Part of a small language model's weights: 8 layers, vocabulary 2635.
Each number is 50 + 10 x the weight over its row's rms, rounded and kept within 0 to 99. Layers, rows and columns count from 0. The size before them is the row's rms in percent of the matrix's.

# up: layer 3 MLP up, 320x128, rms 0.0851, rows 214-248, columns 0-63
# down: layer 3 MLP down (transposed), 320x128, rms 0.074, rows 214-248, columns 0-63
# gate: layer 3 MLP gate, 320x128, rms 0.0912, rows 215-249, columns 0-63
up214 091:44 40 38 52 41 51 70 44 57 55 55 50 51 48 37 56 43 62 40 45 58 74 56 52 52 24 57 37 48 55 40 62 57 36 59 64 33 50 55 24 29 50 55 54 58 39 45 53 36 65 67 41 50 74 47 66 57 50 46 53 51 44 56 61
down214 094:61 53 46 70 42 54 48 47 55 50 46 45 57 56 52 48 40 44 62 54 41 61 52 51 63 58 30 22 28 47 43 42 47 58 57 66 65 58 44 59 51 49 62 34 43 58 41 54 44 50 48 41 32 43 42 52 37 51 44 43 55 58 67 66
gate215 099:40 44 49 39 60 64 40 41 49 50 46 21 45 55 54 60 51 66 53 39 59 49 55 61 35 47 60 35 53 48 52 48 45 49 43 54 47 57 36 48 34 55 56 40 40 47 58 48 62 34 21 44 27 56 34 66 45 59 33 41 42 50 67 34
up215 104:55 47 57 37 48 55 62 53 41 62 48 59 45 27 47 74 63 54 55 60 27 42 46 62 36 56 39 44 43 70 58 59 45 58 41 45 39 48 31 62 58 42 45 46 47 71 52 37 35 43 61 48 43 61 54 38 42 56 49 37 55 39 47 53
down215 101:48 50 47 46 41 45 51 59 49 44 50 48 62 37 47 49 44 50 66 51 54 48 59 48 63 58 61 43 52 53 52 42 32 56 62 38 46 43 55 44 32 53 48 56 52 61 67 65 63 56 38 54 42 50 50 52 44 30 48 70 41 37 68 46
gate216 106:40 55 57 45 49 55 54 59 49 41 55 42 31 62 27 42 44 64 59 48 42 64 46 54 37 47 55 71 35 51 51 46 53 44 50 67 44 50 47 61 42 50 67 65 69 45 36 44 56 48 47 56 54 58 51 66 52 41 58 52 49 39 49 47
up216 104:58 48 59 62 60 53 44 41 52 48 54 69 38 66 18 53 42 67 64 56 30 42 47 70 52 46 47 46 49 40 58 50 39 39 54 42 62 53 71 41 43 60 49 57 44 54 44 50 45 55 56 46 59 35 67 42 54 46 49 38 37 48 47 67
down216 106:41 23 51 39 63 61 55 66 57 56 57 39 62 48 48 64 52 69 35 48 50 49 45 53 55 53 40 64 45 36 47 59 71 51 38 56 24 59 46 52 51 48 41 50 42 49 41 62 54 58 48 49 58 66 38 57 45 50 56 56 54 42 57 38
gate217 093:51 40 46 50 50 46 45 45 54 59 40 39 47 53 37 58 40 57 58 56 49 37 70 63 41 37 41 40 61 64 45 60 63 37 55 55 43 51 53 35 43 45 36 53 52 54 53 45 48 48 31 51 53 61 49 52 59 39 38 42 45 37 50 48
up217 093:43 33 44 45 45 50 61 60 63 45 48 53 37 38 61 46 54 54 36 31 43 56 45 24 59 33 53 53 27 50 47 50 44 57 41 51 61 60 55 50 43 53 51 44 47 60 43 65 59 56 67 27 58 44 43 63 61 46 56 48 60 57 52 59
down217 094:40 41 46 43 44 46 59 46 45 52 46 45 55 49 44 36 35 41 55 36 42 34 45 48 58 54 37 35 39 49 58 38 51 37 55 53 53 45 34 67 30 64 36 46 54 52 47 51 52 52 27 41 70 50 50 48 65 68 60 55 48 46 46 44
gate218 093:49 51 52 39 51 28 60 40 49 51 54 51 57 51 37 43 44 45 53 55 37 49 58 39 47 45 64 24 52 58 62 55 58 46 67 47 66 53 47 45 59 45 58 43 60 28 51 43 67 72 46 54 44 59 59 57 41 53 43 57 60 62 50 67
up218 097:50 61 63 51 65 49 53 69 50 55 46 60 42 52 62 28 65 69 52 45 54 46 41 59 45 57 46 59 65 41 46 32 34 44 61 50 63 37 59 54 45 40 61 28 47 54 40 57 40 46 52 56 50 61 60 50 52 66 54 60 35 48 69 41
down218 097:57 62 65 61 54 53 54 61 51 60 44 63 46 42 44 34 77 36 43 57 59 48 53 52 43 53 43 44 49 47 55 57 43 50 43 38 37 35 47 52 31 49 51 45 61 52 43 43 42 45 36 58 51 43 45 46 56 64 37 48 46 45 46 52
gate219 094:43 40 47 46 58 45 47 33 37 62 53 53 44 49 55 46 37 50 29 54 45 46 54 69 49 61 48 44 60 63 55 50 58 53 46 52 43 39 47 57 62 40 38 49 49 35 60 51 52 77 56 21 45 40 52 54 50 40 51 55 49 47 51 43
up219 101:44 54 53 43 46 50 42 45 16 39 45 58 54 49 58 56 55 64 34 33 35 48 63 66 44 54 70 64 56 58 64 43 60 63 44 65 42 47 56 59 56 42 46 44 46 34 59 61 53 64 58 32 47 25 51 56 57 47 41 58 48 59 50 67
down219 100:65 46 51 46 36 47 44 47 53 41 54 44 37 49 51 69 64 47 46 56 56 36 44 49 50 50 59 46 62 52 36 54 43 53 44 64 51 40 60 67 37 54 52 47 52 54 65 56 45 43 53 59 57 55 55 38 26 57 51 47 44 47 52 51
gate220 099:54 60 49 45 44 54 72 60 46 46 50 47 50 60 57 60 52 59 36 52 45 30 48 50 65 46 61 43 63 65 59 42 72 67 49 61 48 47 37 45 43 54 48 47 52 49 46 55 21 64 58 54 50 46 45 60 54 53 75 41 25 60 51 43
up220 100:63 64 73 46 48 53 57 56 67 49 51 56 38 65 34 49 52 53 36 42 40 53 52 38 46 51 44 60 56 57 45 62 60 54 32 58 61 56 44 59 50 54 60 53 59 53 52 47 59 52 46 39 66 41 49 40 39 40 50 65 36 67 39 47
down220 104:69 52 35 69 59 37 50 56 40 46 49 61 63 35 41 53 54 39 58 66 38 58 60 52 72 45 38 55 46 63 48 37 55 44 46 52 54 46 45 49 53 54 53 47 44 31 56 39 56 51 51 57 37 62 47 54 48 52 45 38 60 50 47 51
gate221 100:59 47 51 60 43 45 49 53 66 55 42 42 53 61 71 35 53 49 41 52 38 55 85 46 45 74 50 53 56 52 49 28 46 60 72 49 52 55 52 46 48 55 58 68 56 37 51 56 55 43 40 46 65 67 31 60 71 56 55 29 66 61 41 49
up221 103:55 58 55 63 48 56 52 43 40 73 51 51 42 53 46 66 46 53 62 54 48 62 51 34 50 54 60 46 54 40 58 59 60 53 42 54 65 38 60 72 52 49 46 54 52 71 52 50 66 32 53 80 65 61 44 51 37 50 40 49 48 50 67 56
down221 104:34 46 60 46 52 45 42 57 70 53 56 31 41 59 59 38 45 57 32 49 53 41 37 45 48 49 56 36 47 37 47 51 70 48 48 46 51 52 66 43 62 68 42 56 57 41 45 57 47 67 62 55 36 22 54 57 70 54 64 58 59 58 49 48
gate222 098:60 58 48 63 59 54 61 44 61 54 59 52 52 48 43 46 64 54 51 46 57 53 54 59 53 29 60 25 54 58 62 39 56 56 64 44 55 47 57 38 59 48 57 61 30 53 48 46 68 55 55 37 49 49 44 39 47 49 42 52 56 77 46 50
up222 095:62 46 70 29 43 47 57 52 52 29 54 47 49 49 66 46 59 49 34 47 38 54 43 67 65 44 59 53 64 62 59 53 62 48 46 49 57 62 37 49 38 32 56 51 55 53 37 58 50 39 38 65 54 61 62 33 44 57 35 56 55 49 38 47
down222 098:48 47 59 68 57 79 45 47 62 37 65 50 41 76 41 53 64 69 43 47 42 60 63 57 62 50 52 59 55 50 46 61 63 40 49 38 60 47 54 48 60 45 42 64 29 51 48 43 58 52 55 59 57 48 50 41 54 53 44 61 55 49 56 40
gate223 105:53 57 48 43 42 45 71 48 47 38 51 61 51 23 66 54 61 51 36 50 48 53 59 42 51 48 44 49 40 56 71 26 44 36 54 37 38 43 52 48 42 67 40 39 48 55 49 66 62 45 51 53 53 55 48 52 74 32 56 55 55 53 32 56
up223 107:36 65 46 60 48 40 47 50 55 57 42 42 62 47 56 45 45 55 46 42 38 35 59 47 50 58 69 42 61 56 51 52 52 53 56 39 48 44 45 77 42 54 53 46 33 47 59 41 40 50 33 49 38 43 50 39 58 61 35 34 55 60 45 57
down223 104:46 34 36 33 58 48 57 29 44 51 32 46 45 44 49 63 35 44 48 31 59 55 50 53 49 39 49 56 51 61 59 57 36 53 59 45 50 34 35 42 44 58 39 55 46 47 58 62 65 41 46 59 47 56 57 40 69 36 60 50 59 73 45 41
gate224 098:32 56 47 70 61 51 59 55 50 55 55 64 44 46 41 40 48 61 49 52 39 49 38 36 55 46 32 64 49 47 53 51 45 51 73 45 36 47 60 50 65 71 55 69 44 51 45 39 48 69 49 45 55 46 57 39 75 53 66 50 70 52 49 53
up224 098:46 51 50 39 46 52 53 47 62 30 51 54 64 37 44 47 51 40 51 51 44 57 31 52 52 53 69 49 49 63 40 58 43 63 54 38 67 37 64 55 64 54 36 35 48 55 56 60 58 35 41 65 47 39 33 33 46 49 52 45 37 61 40 45
down224 096:60 58 53 59 60 59 51 51 61 51 60 40 44 40 48 66 54 38 60 56 46 37 53 32 39 48 54 46 36 58 58 49 51 45 55 40 43 55 55 60 48 61 68 46 64 51 54 40 44 53 67 55 44 52 58 50 59 59 49 48 48 36 53 64
gate225 098:47 44 44 54 40 54 72 42 46 47 45 45 37 41 58 66 74 35 63 55 42 61 51 41 38 55 43 44 47 46 56 47 64 51 56 46 38 49 69 60 52 38 53 46 36 40 43 54 29 41 44 45 62 52 59 60 58 69 67 37 49 45 52 55
up225 111:57 57 42 40 60 56 40 48 41 47 43 67 37 59 57 62 54 58 43 50 61 35 57 55 53 48 58 63 28 65 40 45 47 33 57 57 57 46 52 54 52 55 67 48 63 57 43 39 80 39 28 46 45 42 70 55 52 54 38 42 54 71 58 64
down225 102:23 40 44 39 60 67 53 46 56 55 36 56 49 57 42 50 43 42 62 46 45 41 46 45 49 48 56 61 51 44 58 63 51 35 57 49 62 28 52 54 61 47 41 63 49 34 74 45 38 37 58 50 36 66 33 56 55 51 52 63 37 53 63 60
gate226 098:56 45 47 51 52 51 29 49 40 54 59 40 36 40 58 44 47 64 56 53 59 43 56 65 54 69 70 41 57 47 51 56 54 46 58 30 43 43 43 36 50 46 41 37 55 53 59 46 40 59 62 56 40 50 38 59 60 39 54 50 54 65 46 38
up226 095:38 66 49 46 39 35 61 67 47 37 40 56 42 53 57 60 46 63 45 41 36 62 36 51 72 33 49 53 60 29 48 56 57 56 59 41 57 54 43 49 31 48 55 46 49 55 42 52 40 41 45 37 53 59 67 28 38 41 68 48 38 57 55 34
down226 098:68 61 28 33 49 57 34 41 56 42 56 50 58 71 38 42 46 54 68 37 54 41 54 51 39 49 47 67 55 51 38 50 52 60 51 51 53 45 79 46 52 53 45 53 40 56 61 36 52 54 63 41 41 50 47 50 42 37 52 43 54 50 47 51
gate227 105:57 45 28 37 38 40 68 50 67 65 56 59 61 39 35 71 47 40 32 67 52 36 40 67 40 64 47 40 57 50 41 48 49 50 31 40 48 55 56 49 43 50 53 37 42 43 57 64 52 67 60 55 47 28 67 39 51 36 41 36 35 49 51 58
up227 099:39 52 49 58 48 56 49 37 55 61 39 56 31 54 45 60 55 47 50 60 65 50 52 59 43 69 60 47 50 64 74 49 52 52 62 47 55 45 64 82 46 59 37 43 49 33 57 41 61 58 55 43 46 58 35 45 46 45 36 39 27 52 64 47
down227 096:61 46 57 46 41 51 59 54 34 52 51 48 58 29 56 15 60 62 48 37 44 52 70 61 56 44 40 59 48 23 61 60 51 45 52 55 42 44 59 34 63 62 44 48 38 49 56 60 48 41 51 60 52 56 50 56 58 54 61 44 50 61 55 40
gate228 098:32 56 50 33 54 54 40 52 49 51 29 45 57 55 59 61 59 52 52 55 38 37 68 53 48 51 52 41 47 49 33 39 64 52 65 37 41 48 20 60 37 56 49 49 33 46 54 33 47 47 41 58 48 50 58 52 57 29 37 38 45 47 39 53
up228 088:54 40 43 67 58 50 58 58 38 51 61 52 34 43 48 39 37 34 57 37 49 51 26 39 48 37 38 55 67 45 48 64 46 48 29 61 46 55 53 49 75 47 46 57 64 56 47 55 67 69 38 54 47 57 69 36 44 42 69 52 65 51 59 46
down228 096:32 39 51 36 54 41 57 43 43 40 32 43 47 49 39 23 44 37 46 32 49 30 52 62 56 44 69 59 57 40 56 52 40 37 60 58 30 59 24 58 49 50 65 55 56 54 37 53 69 58 53 69 39 50 53 48 60 43 46 46 55 37 48 33
gate229 102:60 45 48 34 51 53 68 65 48 44 50 54 46 38 61 42 49 38 50 51 33 67 24 67 34 62 42 41 58 51 68 61 64 50 45 46 41 42 57 36 62 45 50 51 48 39 45 45 61 40 31 59 47 57 71 51 55 47 55 54 56 35 42 44
up229 098:52 48 47 32 47 34 55 64 43 64 49 52 54 41 47 64 47 48 59 49 46 59 32 56 51 39 20 58 45 37 64 43 37 41 54 66 45 54 38 72 55 52 61 52 54 61 67 51 47 57 61 49 63 49 58 52 57 37 69 55 47 51 50 58
down229 098:50 55 51 60 62 43 44 54 58 53 65 40 40 52 57 48 33 39 33 46 58 35 55 55 46 60 42 39 54 51 44 32 59 47 56 52 57 39 45 46 30 64 42 38 46 55 50 57 33 52 42 61 46 43 56 70 43 52 35 39 43 45 50 76
gate230 105:52 43 60 62 53 52 56 56 69 50 59 47 60 55 35 50 63 46 38 48 49 33 65 37 50 61 48 49 56 65 43 47 54 64 25 55 54 64 62 57 41 58 54 46 44 50 59 51 49 37 54 47 49 50 70 57 47 51 59 47 44 53 43 57
up230 110:41 52 37 64 57 61 45 48 43 62 46 54 46 49 36 50 68 55 55 52 37 32 58 44 36 58 47 70 47 33 41 32 57 56 29 46 52 52 53 81 48 54 61 61 75 63 39 53 48 49 49 55 46 52 59 43 54 56 58 47 66 37 48 40
down230 106:33 49 52 68 47 50 45 56 63 50 66 30 56 49 48 65 51 42 40 44 48 57 58 55 48 54 40 58 58 45 35 54 57 63 39 39 45 57 30 39 59 56 45 69 52 55 65 51 51 45 66 48 65 50 53 52 40 45 59 37 43 48 46 62
gate231 101:53 56 66 49 60 54 35 47 63 61 45 46 60 44 55 44 52 49 47 49 52 47 72 52 37 45 46 48 64 36 69 51 57 53 46 30 48 42 48 47 57 48 34 67 65 57 22 46 50 60 62 73 47 49 34 60 49 52 46 50 53 60 70 68
up231 099:50 59 17 46 36 56 51 54 52 57 50 58 45 63 34 51 44 59 49 52 53 55 51 45 57 43 60 62 40 42 34 67 54 35 48 55 62 66 54 45 35 28 60 49 47 60 56 59 60 42 40 31 65 45 54 46 43 58 50 35 47 41 55 56
down231 101:45 61 48 44 66 39 52 42 52 54 44 37 64 53 62 44 45 23 31 23 61 51 43 52 48 42 35 54 58 60 54 45 31 39 58 64 51 35 54 39 69 59 57 47 46 50 61 49 46 50 48 50 36 40 49 47 62 36 38 59 40 56 51 42
gate232 100:57 52 41 52 58 39 59 46 53 41 60 48 51 63 58 51 50 56 47 65 33 46 64 51 51 31 39 42 68 57 67 41 62 52 59 68 56 53 25 42 58 46 33 50 67 43 52 38 42 67 56 34 31 64 60 41 55 43 44 47 70 65 49 61
up232 102:79 65 42 52 50 60 49 36 54 42 52 73 58 52 62 53 54 51 54 70 51 56 38 40 62 55 63 42 52 36 52 41 60 55 52 50 55 59 51 63 50 53 64 61 41 45 45 65 46 38 41 62 42 43 60 47 45 45 46 60 59 37 51 55
down232 098:47 44 47 48 40 53 69 48 46 56 53 48 41 65 40 38 54 49 47 69 73 53 48 37 51 47 40 43 48 50 66 62 51 44 48 51 44 52 37 66 53 69 48 42 54 44 74 37 37 61 56 48 30 58 60 52 52 50 44 45 48 50 49 64
gate233 104:50 43 44 50 38 60 44 59 41 26 44 27 58 65 44 53 50 57 55 49 47 69 70 68 60 47 45 58 52 39 76 70 41 71 47 44 32 55 55 56 51 60 48 55 57 44 46 61 66 50 35 32 41 49 60 67 53 57 47 53 48 50 36 37
up233 098:53 53 45 53 65 42 56 38 59 59 45 47 50 55 50 46 46 50 63 39 41 44 34 62 50 57 40 41 55 52 41 40 49 44 56 50 51 56 35 53 23 38 59 53 49 37 61 47 46 49 56 71 48 48 49 57 42 51 20 46 40 52 48 59
down233 100:39 43 47 45 54 49 54 47 44 43 43 50 44 49 68 50 44 50 44 50 52 42 59 50 52 52 44 42 61 42 44 60 29 56 44 46 35 51 29 44 47 43 55 55 77 41 49 56 55 60 40 27 49 43 48 59 57 56 40 60 46 49 54 57
gate234 099:50 49 38 45 59 45 44 33 54 55 50 55 38 48 52 36 55 55 44 58 55 42 49 60 47 59 47 49 73 66 45 48 35 45 54 73 50 49 36 55 62 56 48 61 54 54 34 31 45 65 48 55 53 45 41 51 48 43 55 56 41 48 48 72
up234 099:69 55 46 83 42 53 52 52 52 44 48 40 37 44 49 57 70 52 53 57 51 50 57 46 40 52 40 24 57 55 50 57 38 27 49 67 51 48 44 48 56 49 32 59 67 65 52 54 33 43 59 46 50 40 57 47 62 40 50 60 43 58 63 66
down234 099:45 56 39 47 47 46 43 43 53 47 35 42 51 59 39 39 44 50 56 41 51 50 52 25 61 56 70 45 40 41 51 50 47 46 50 45 36 43 69 63 33 51 44 39 58 52 56 65 44 41 57 37 44 41 56 49 59 65 36 43 57 35 54 59
gate235 110:49 27 48 34 60 45 33 61 61 62 28 40 52 48 39 64 57 60 65 55 43 48 71 48 58 46 47 28 59 50 43 53 52 52 46 58 37 60 60 40 37 43 39 51 59 58 49 48 54 44 54 45 43 46 59 63 39 51 39 59 52 50 28 42
up235 103:58 61 62 47 64 57 30 58 46 46 69 44 45 52 34 57 39 62 56 62 53 68 58 59 36 52 37 50 51 47 51 44 40 35 45 51 43 54 69 52 54 62 42 41 59 73 33 58 57 46 51 41 36 44 65 50 52 40 27 45 61 72 71 52
down235 102:56 52 47 43 54 53 42 51 52 63 33 45 47 47 60 34 48 54 62 38 31 56 48 37 54 50 52 59 45 46 52 52 40 43 56 47 50 48 40 58 34 43 74 50 51 51 48 38 35 42 41 50 40 66 37 42 32 50 42 54 48 48 48 55
gate236 092:67 58 36 64 37 38 51 36 68 45 42 50 39 54 45 75 66 50 56 57 41 63 57 44 52 37 58 50 59 53 58 59 39 42 38 54 51 67 56 49 43 54 51 44 52 45 57 36 33 55 67 48 57 43 45 61 47 56 58 31 59 42 39 49
up236 096:63 51 46 44 65 41 40 57 48 53 48 81 28 61 34 52 47 43 45 64 41 51 51 59 53 58 55 50 34 30 65 57 55 43 41 53 59 70 61 52 65 36 49 63 46 55 60 57 48 40 17 46 64 57 41 59 34 61 63 55 54 35 45 34
down236 098:48 49 53 37 51 57 65 44 51 41 57 32 52 39 59 40 78 55 43 39 54 47 33 62 42 60 34 51 56 46 51 52 57 44 46 50 66 73 51 56 56 50 48 47 41 51 41 55 48 40 65 44 54 45 47 50 42 67 49 44 45 65 34 29
gate237 101:41 39 44 57 27 56 43 55 51 67 43 50 56 53 50 47 43 28 43 50 53 58 41 44 35 52 69 60 38 69 61 66 43 52 55 67 52 57 36 33 32 54 64 60 46 34 43 48 40 56 30 59 65 65 53 59 62 44 62 45 67 47 46 55
up237 103:39 59 51 53 56 57 50 62 53 32 47 45 41 53 47 61 49 58 42 60 72 60 68 60 32 33 52 59 46 60 53 61 54 40 50 33 51 47 52 38 49 50 52 75 49 59 61 47 46 52 21 49 55 42 59 50 52 25 59 60 50 59 59 65
down237 104:51 42 51 38 38 65 54 48 58 49 31 48 56 55 41 42 53 43 63 43 55 35 51 40 49 65 56 38 56 37 59 41 39 56 37 55 45 56 55 42 56 47 61 46 56 48 52 61 51 45 67 38 45 60 33 45 49 59 58 54 40 36 47 40
gate238 101:44 55 53 33 65 50 50 71 47 67 57 45 33 62 33 42 65 63 37 53 56 36 59 65 46 45 47 66 50 60 48 57 47 52 58 41 45 50 43 47 52 32 46 52 53 45 59 59 52 45 44 36 37 42 51 51 58 30 44 34 44 43 32 39
up238 102:57 27 50 47 56 53 62 49 31 51 58 47 64 59 63 52 40 60 45 63 56 55 47 31 32 53 45 57 58 44 39 28 45 45 53 50 56 33 46 61 54 47 62 57 32 38 54 45 56 51 40 59 40 29 39 54 61 47 49 38 55 59 54 50
down238 102:51 59 54 61 47 53 42 50 55 28 43 43 44 45 37 52 58 29 64 40 67 41 53 50 59 51 54 42 56 49 43 39 67 51 41 67 49 58 57 47 48 39 49 44 39 47 51 52 34 32 41 31 43 65 52 54 57 56 43 61 41 35 59 51
gate239 107:42 51 63 49 37 55 38 72 57 50 48 67 46 40 66 42 48 52 68 53 45 47 49 66 59 59 49 45 48 62 45 50 43 58 46 53 59 64 41 52 54 57 64 28 59 64 49 41 53 44 62 41 55 48 15 74 55 39 53 64 61 64 36 50
up239 105:62 53 36 46 54 53 59 62 54 53 62 53 48 42 54 49 33 65 45 44 54 51 55 44 55 38 46 54 24 51 62 42 38 47 34 44 59 38 52 56 50 60 64 42 48 47 24 43 44 50 54 55 44 55 43 37 62 64 46 38 46 46 52 69
down239 101:60 47 49 41 49 57 46 45 42 47 43 56 34 51 38 63 55 68 52 50 65 47 61 42 44 60 49 53 54 42 64 46 31 55 63 69 42 43 57 39 52 53 44 46 50 52 54 37 34 44 54 48 48 43 52 51 51 73 37 40 68 41 55 69
gate240 098:64 34 72 51 35 52 45 51 60 55 46 37 66 37 48 43 43 60 44 42 46 41 44 55 32 52 54 49 56 39 52 67 61 37 60 43 36 47 44 37 39 49 27 29 52 52 64 44 40 41 54 55 60 67 53 67 41 27 59 60 59 37 47 56
up240 099:44 51 62 38 38 52 41 54 44 47 43 59 66 35 63 66 42 53 64 46 69 51 39 40 55 62 63 51 37 43 58 67 57 63 50 43 48 50 54 63 32 55 62 53 51 41 39 68 66 68 73 33 35 50 43 32 51 54 36 41 65 45 45 60
down240 104:50 47 53 30 59 58 37 53 53 60 26 48 57 63 43 51 88 43 43 57 54 39 59 49 45 65 54 50 58 52 54 44 64 39 65 53 60 56 53 35 55 51 50 25 63 55 33 51 38 53 36 42 50 64 52 37 48 57 54 49 36 49 62 61
gate241 099:48 40 43 48 68 42 46 47 47 64 42 68 45 33 56 58 43 34 52 49 45 67 48 32 53 40 70 57 43 47 40 42 51 42 48 51 55 56 43 50 41 51 47 35 42 61 37 55 56 68 51 46 45 51 30 45 51 40 59 51 65 60 26 49
up241 099:54 57 38 50 43 53 47 67 47 38 62 57 47 50 33 60 41 38 51 51 49 74 39 48 51 53 62 49 57 43 63 44 52 40 51 33 64 30 59 62 45 61 49 31 52 59 66 61 61 52 53 48 48 70 27 56 48 37 33 33 49 61 40 65
down241 095:51 53 55 48 53 59 34 61 33 37 42 46 32 73 48 59 59 57 35 58 58 60 50 45 53 57 50 53 55 50 60 54 49 45 55 64 53 47 38 48 49 46 42 47 73 45 67 52 43 49 56 61 45 56 40 44 49 58 55 59 50 61 43 69
gate242 105:31 52 49 33 30 49 57 42 61 62 59 41 54 50 50 33 41 37 52 33 65 33 40 50 53 57 62 43 51 59 59 56 59 45 42 69 45 57 54 65 44 46 47 28 56 51 59 62 58 50 52 31 49 55 55 56 57 65 45 49 34 35 70 45
up242 101:49 58 59 45 60 33 54 36 41 70 58 44 52 55 46 39 42 53 48 44 46 50 77 45 50 48 47 37 52 44 67 67 65 36 57 70 55 37 54 45 36 60 46 50 63 49 40 45 58 40 44 40 63 55 52 60 57 49 54 45 44 32 51 63
down242 101:38 50 36 55 45 59 54 47 38 46 50 52 57 43 42 58 53 40 55 51 44 47 85 42 54 50 51 53 38 59 49 60 41 54 42 41 50 54 51 53 43 33 78 61 30 42 54 60 39 43 47 72 51 62 53 44 40 49 66 57 70 50 56 42
gate243 102:50 38 37 52 71 53 44 57 50 60 46 38 44 31 89 58 41 53 56 43 52 46 58 50 50 37 55 38 56 74 52 40 64 46 75 60 55 60 51 41 38 44 43 54 64 51 43 31 46 57 46 44 53 64 50 61 61 56 45 45 50 52 61 33
up243 100:50 52 56 58 49 37 46 44 34 46 55 55 52 40 55 52 56 42 47 51 53 44 53 48 46 44 43 60 45 45 41 42 70 68 58 41 39 55 49 51 77 49 43 41 53 29 45 32 39 59 30 56 74 41 58 56 64 45 42 72 61 51 46 43
down243 103:45 44 50 58 60 49 41 46 57 49 43 51 54 26 44 51 52 53 43 44 45 51 45 60 47 58 51 49 49 34 55 54 54 45 48 42 61 54 57 43 52 54 53 55 35 53 48 48 65 45 56 70 32 44 61 49 50 65 63 59 68 51 39 50
gate244 091:44 46 40 34 49 58 63 56 32 64 54 54 46 57 52 55 50 69 47 42 40 65 56 48 50 63 58 48 46 54 41 47 67 42 38 53 42 48 60 50 50 50 50 43 45 46 54 54 46 47 54 41 60 54 56 55 53 49 70 41 40 16 35 37
up244 099:67 27 57 62 49 36 70 53 52 43 46 32 46 46 38 56 70 51 40 76 65 46 51 51 53 37 39 60 67 42 44 43 61 58 39 41 46 65 65 58 45 63 52 56 51 25 54 41 38 34 41 51 47 59 50 61 38 55 41 70 60 55 55 53
down244 095:52 39 58 43 59 60 45 48 41 38 44 51 55 44 49 47 40 57 50 43 54 48 40 69 38 48 52 41 47 59 49 44 51 57 56 60 41 36 24 49 45 53 49 39 66 50 44 44 44 40 60 42 55 51 59 42 46 57 44 48 62 50 36 49
gate245 100:51 46 40 63 43 48 43 36 40 49 67 47 54 45 51 46 55 50 51 54 34 61 59 45 51 76 56 47 30 45 66 55 47 57 35 42 65 64 48 49 29 46 35 38 39 50 45 52 60 56 41 54 42 53 57 54 57 65 47 63 57 41 39 55
up245 093:35 58 57 38 48 53 43 41 42 41 47 37 47 56 45 58 41 45 42 34 57 49 05 63 49 34 52 41 65 40 44 50 43 45 48 60 56 32 34 49 55 48 51 62 37 44 38 58 47 57 44 66 42 34 54 38 45 53 45 56 34 56 64 52
down245 095:20 66 48 42 52 42 50 49 40 47 59 69 56 57 47 47 57 51 53 47 57 43 57 54 66 45 48 48 49 61 59 79 50 45 52 41 40 61 15 53 40 36 48 47 50 48 70 43 30 49 44 57 51 46 35 59 50 47 42 56 50 63 66 55
gate246 101:40 37 56 49 52 35 38 37 46 44 46 47 54 58 57 49 45 61 50 49 50 43 53 76 48 52 69 48 62 58 60 70 46 40 52 50 52 42 30 52 54 34 44 37 58 32 51 66 37 76 65 51 42 43 49 53 55 51 50 42 54 37 46 21
up246 101:43 47 50 76 42 46 46 48 58 57 73 39 36 46 35 59 61 40 45 50 57 40 56 52 45 44 56 56 69 44 67 66 46 46 47 47 49 35 52 46 49 37 52 45 53 38 59 52 34 68 54 47 39 35 57 26 46 58 68 45 66 57 46 57
down246 106:82 52 55 31 63 62 45 58 60 45 46 38 57 66 58 40 56 72 64 47 46 60 63 53 60 53 40 53 41 54 58 66 52 44 54 54 47 34 55 46 53 54 54 56 34 42 53 43 62 51 60 59 53 43 61 45 46 54 52 65 44 61 67 63
gate247 096:40 41 49 56 43 66 68 44 55 46 50 61 31 55 41 55 54 58 50 31 46 47 48 46 56 34 55 37 54 66 45 40 61 30 27 60 61 57 68 33 65 56 56 44 54 48 57 41 54 52 69 57 70 45 57 62 53 57 45 41 38 41 50 56
up247 097:58 43 55 66 59 52 53 22 45 44 33 66 52 52 62 52 66 56 54 60 41 36 54 55 68 44 53 53 50 50 56 63 32 44 48 39 62 66 36 61 52 46 53 66 54 54 50 44 66 46 52 38 59 46 32 69 48 58 65 65 66 66 54 48
down247 098:35 65 63 31 53 47 62 62 66 54 51 62 59 61 41 52 69 30 75 64 51 45 57 58 55 53 70 46 62 58 48 50 63 66 45 53 64 57 48 58 55 70 59 45 52 42 44 62 36 51 56 53 51 46 38 51 51 54 35 65 58 43 58 53
gate248 104:52 44 55 57 55 50 58 47 43 50 33 33 52 51 57 37 65 41 45 53 47 51 48 72 56 52 46 53 54 52 45 56 47 45 33 66 41 43 46 50 61 67 55 49 50 59 56 53 53 48 41 19 43 39 41 49 60 45 50 42 54 69 26 29
up248 099:57 62 31 50 43 58 51 37 52 29 51 43 52 69 54 52 67 52 60 59 45 39 52 27 62 50 35 58 60 58 47 39 55 51 43 55 57 48 73 59 43 30 49 39 64 53 54 52 25 63 44 54 46 61 59 44 71 57 45 61 58 59 45 50
down248 098:48 35 54 52 46 50 60 39 49 55 43 65 43 38 48 55 37 53 49 46 36 48 59 51 55 43 44 59 62 38 45 41 54 42 50 44 57 61 47 31 61 52 43 45 28 48 44 59 49 49 44 38 56 59 41 48 52 57 71 50 20 48 42 61
gate249 095:55 34 56 48 45 45 45 52 56 45 45 55 60 39 45 28 51 52 43 34 62 63 60 58 72 46 36 49 61 46 53 51 42 56 31 47 44 51 38 47 52 71 53 34 49 40 39 52 25 53 41 62 43 46 37 63 49 40 60 44 48 48 38 44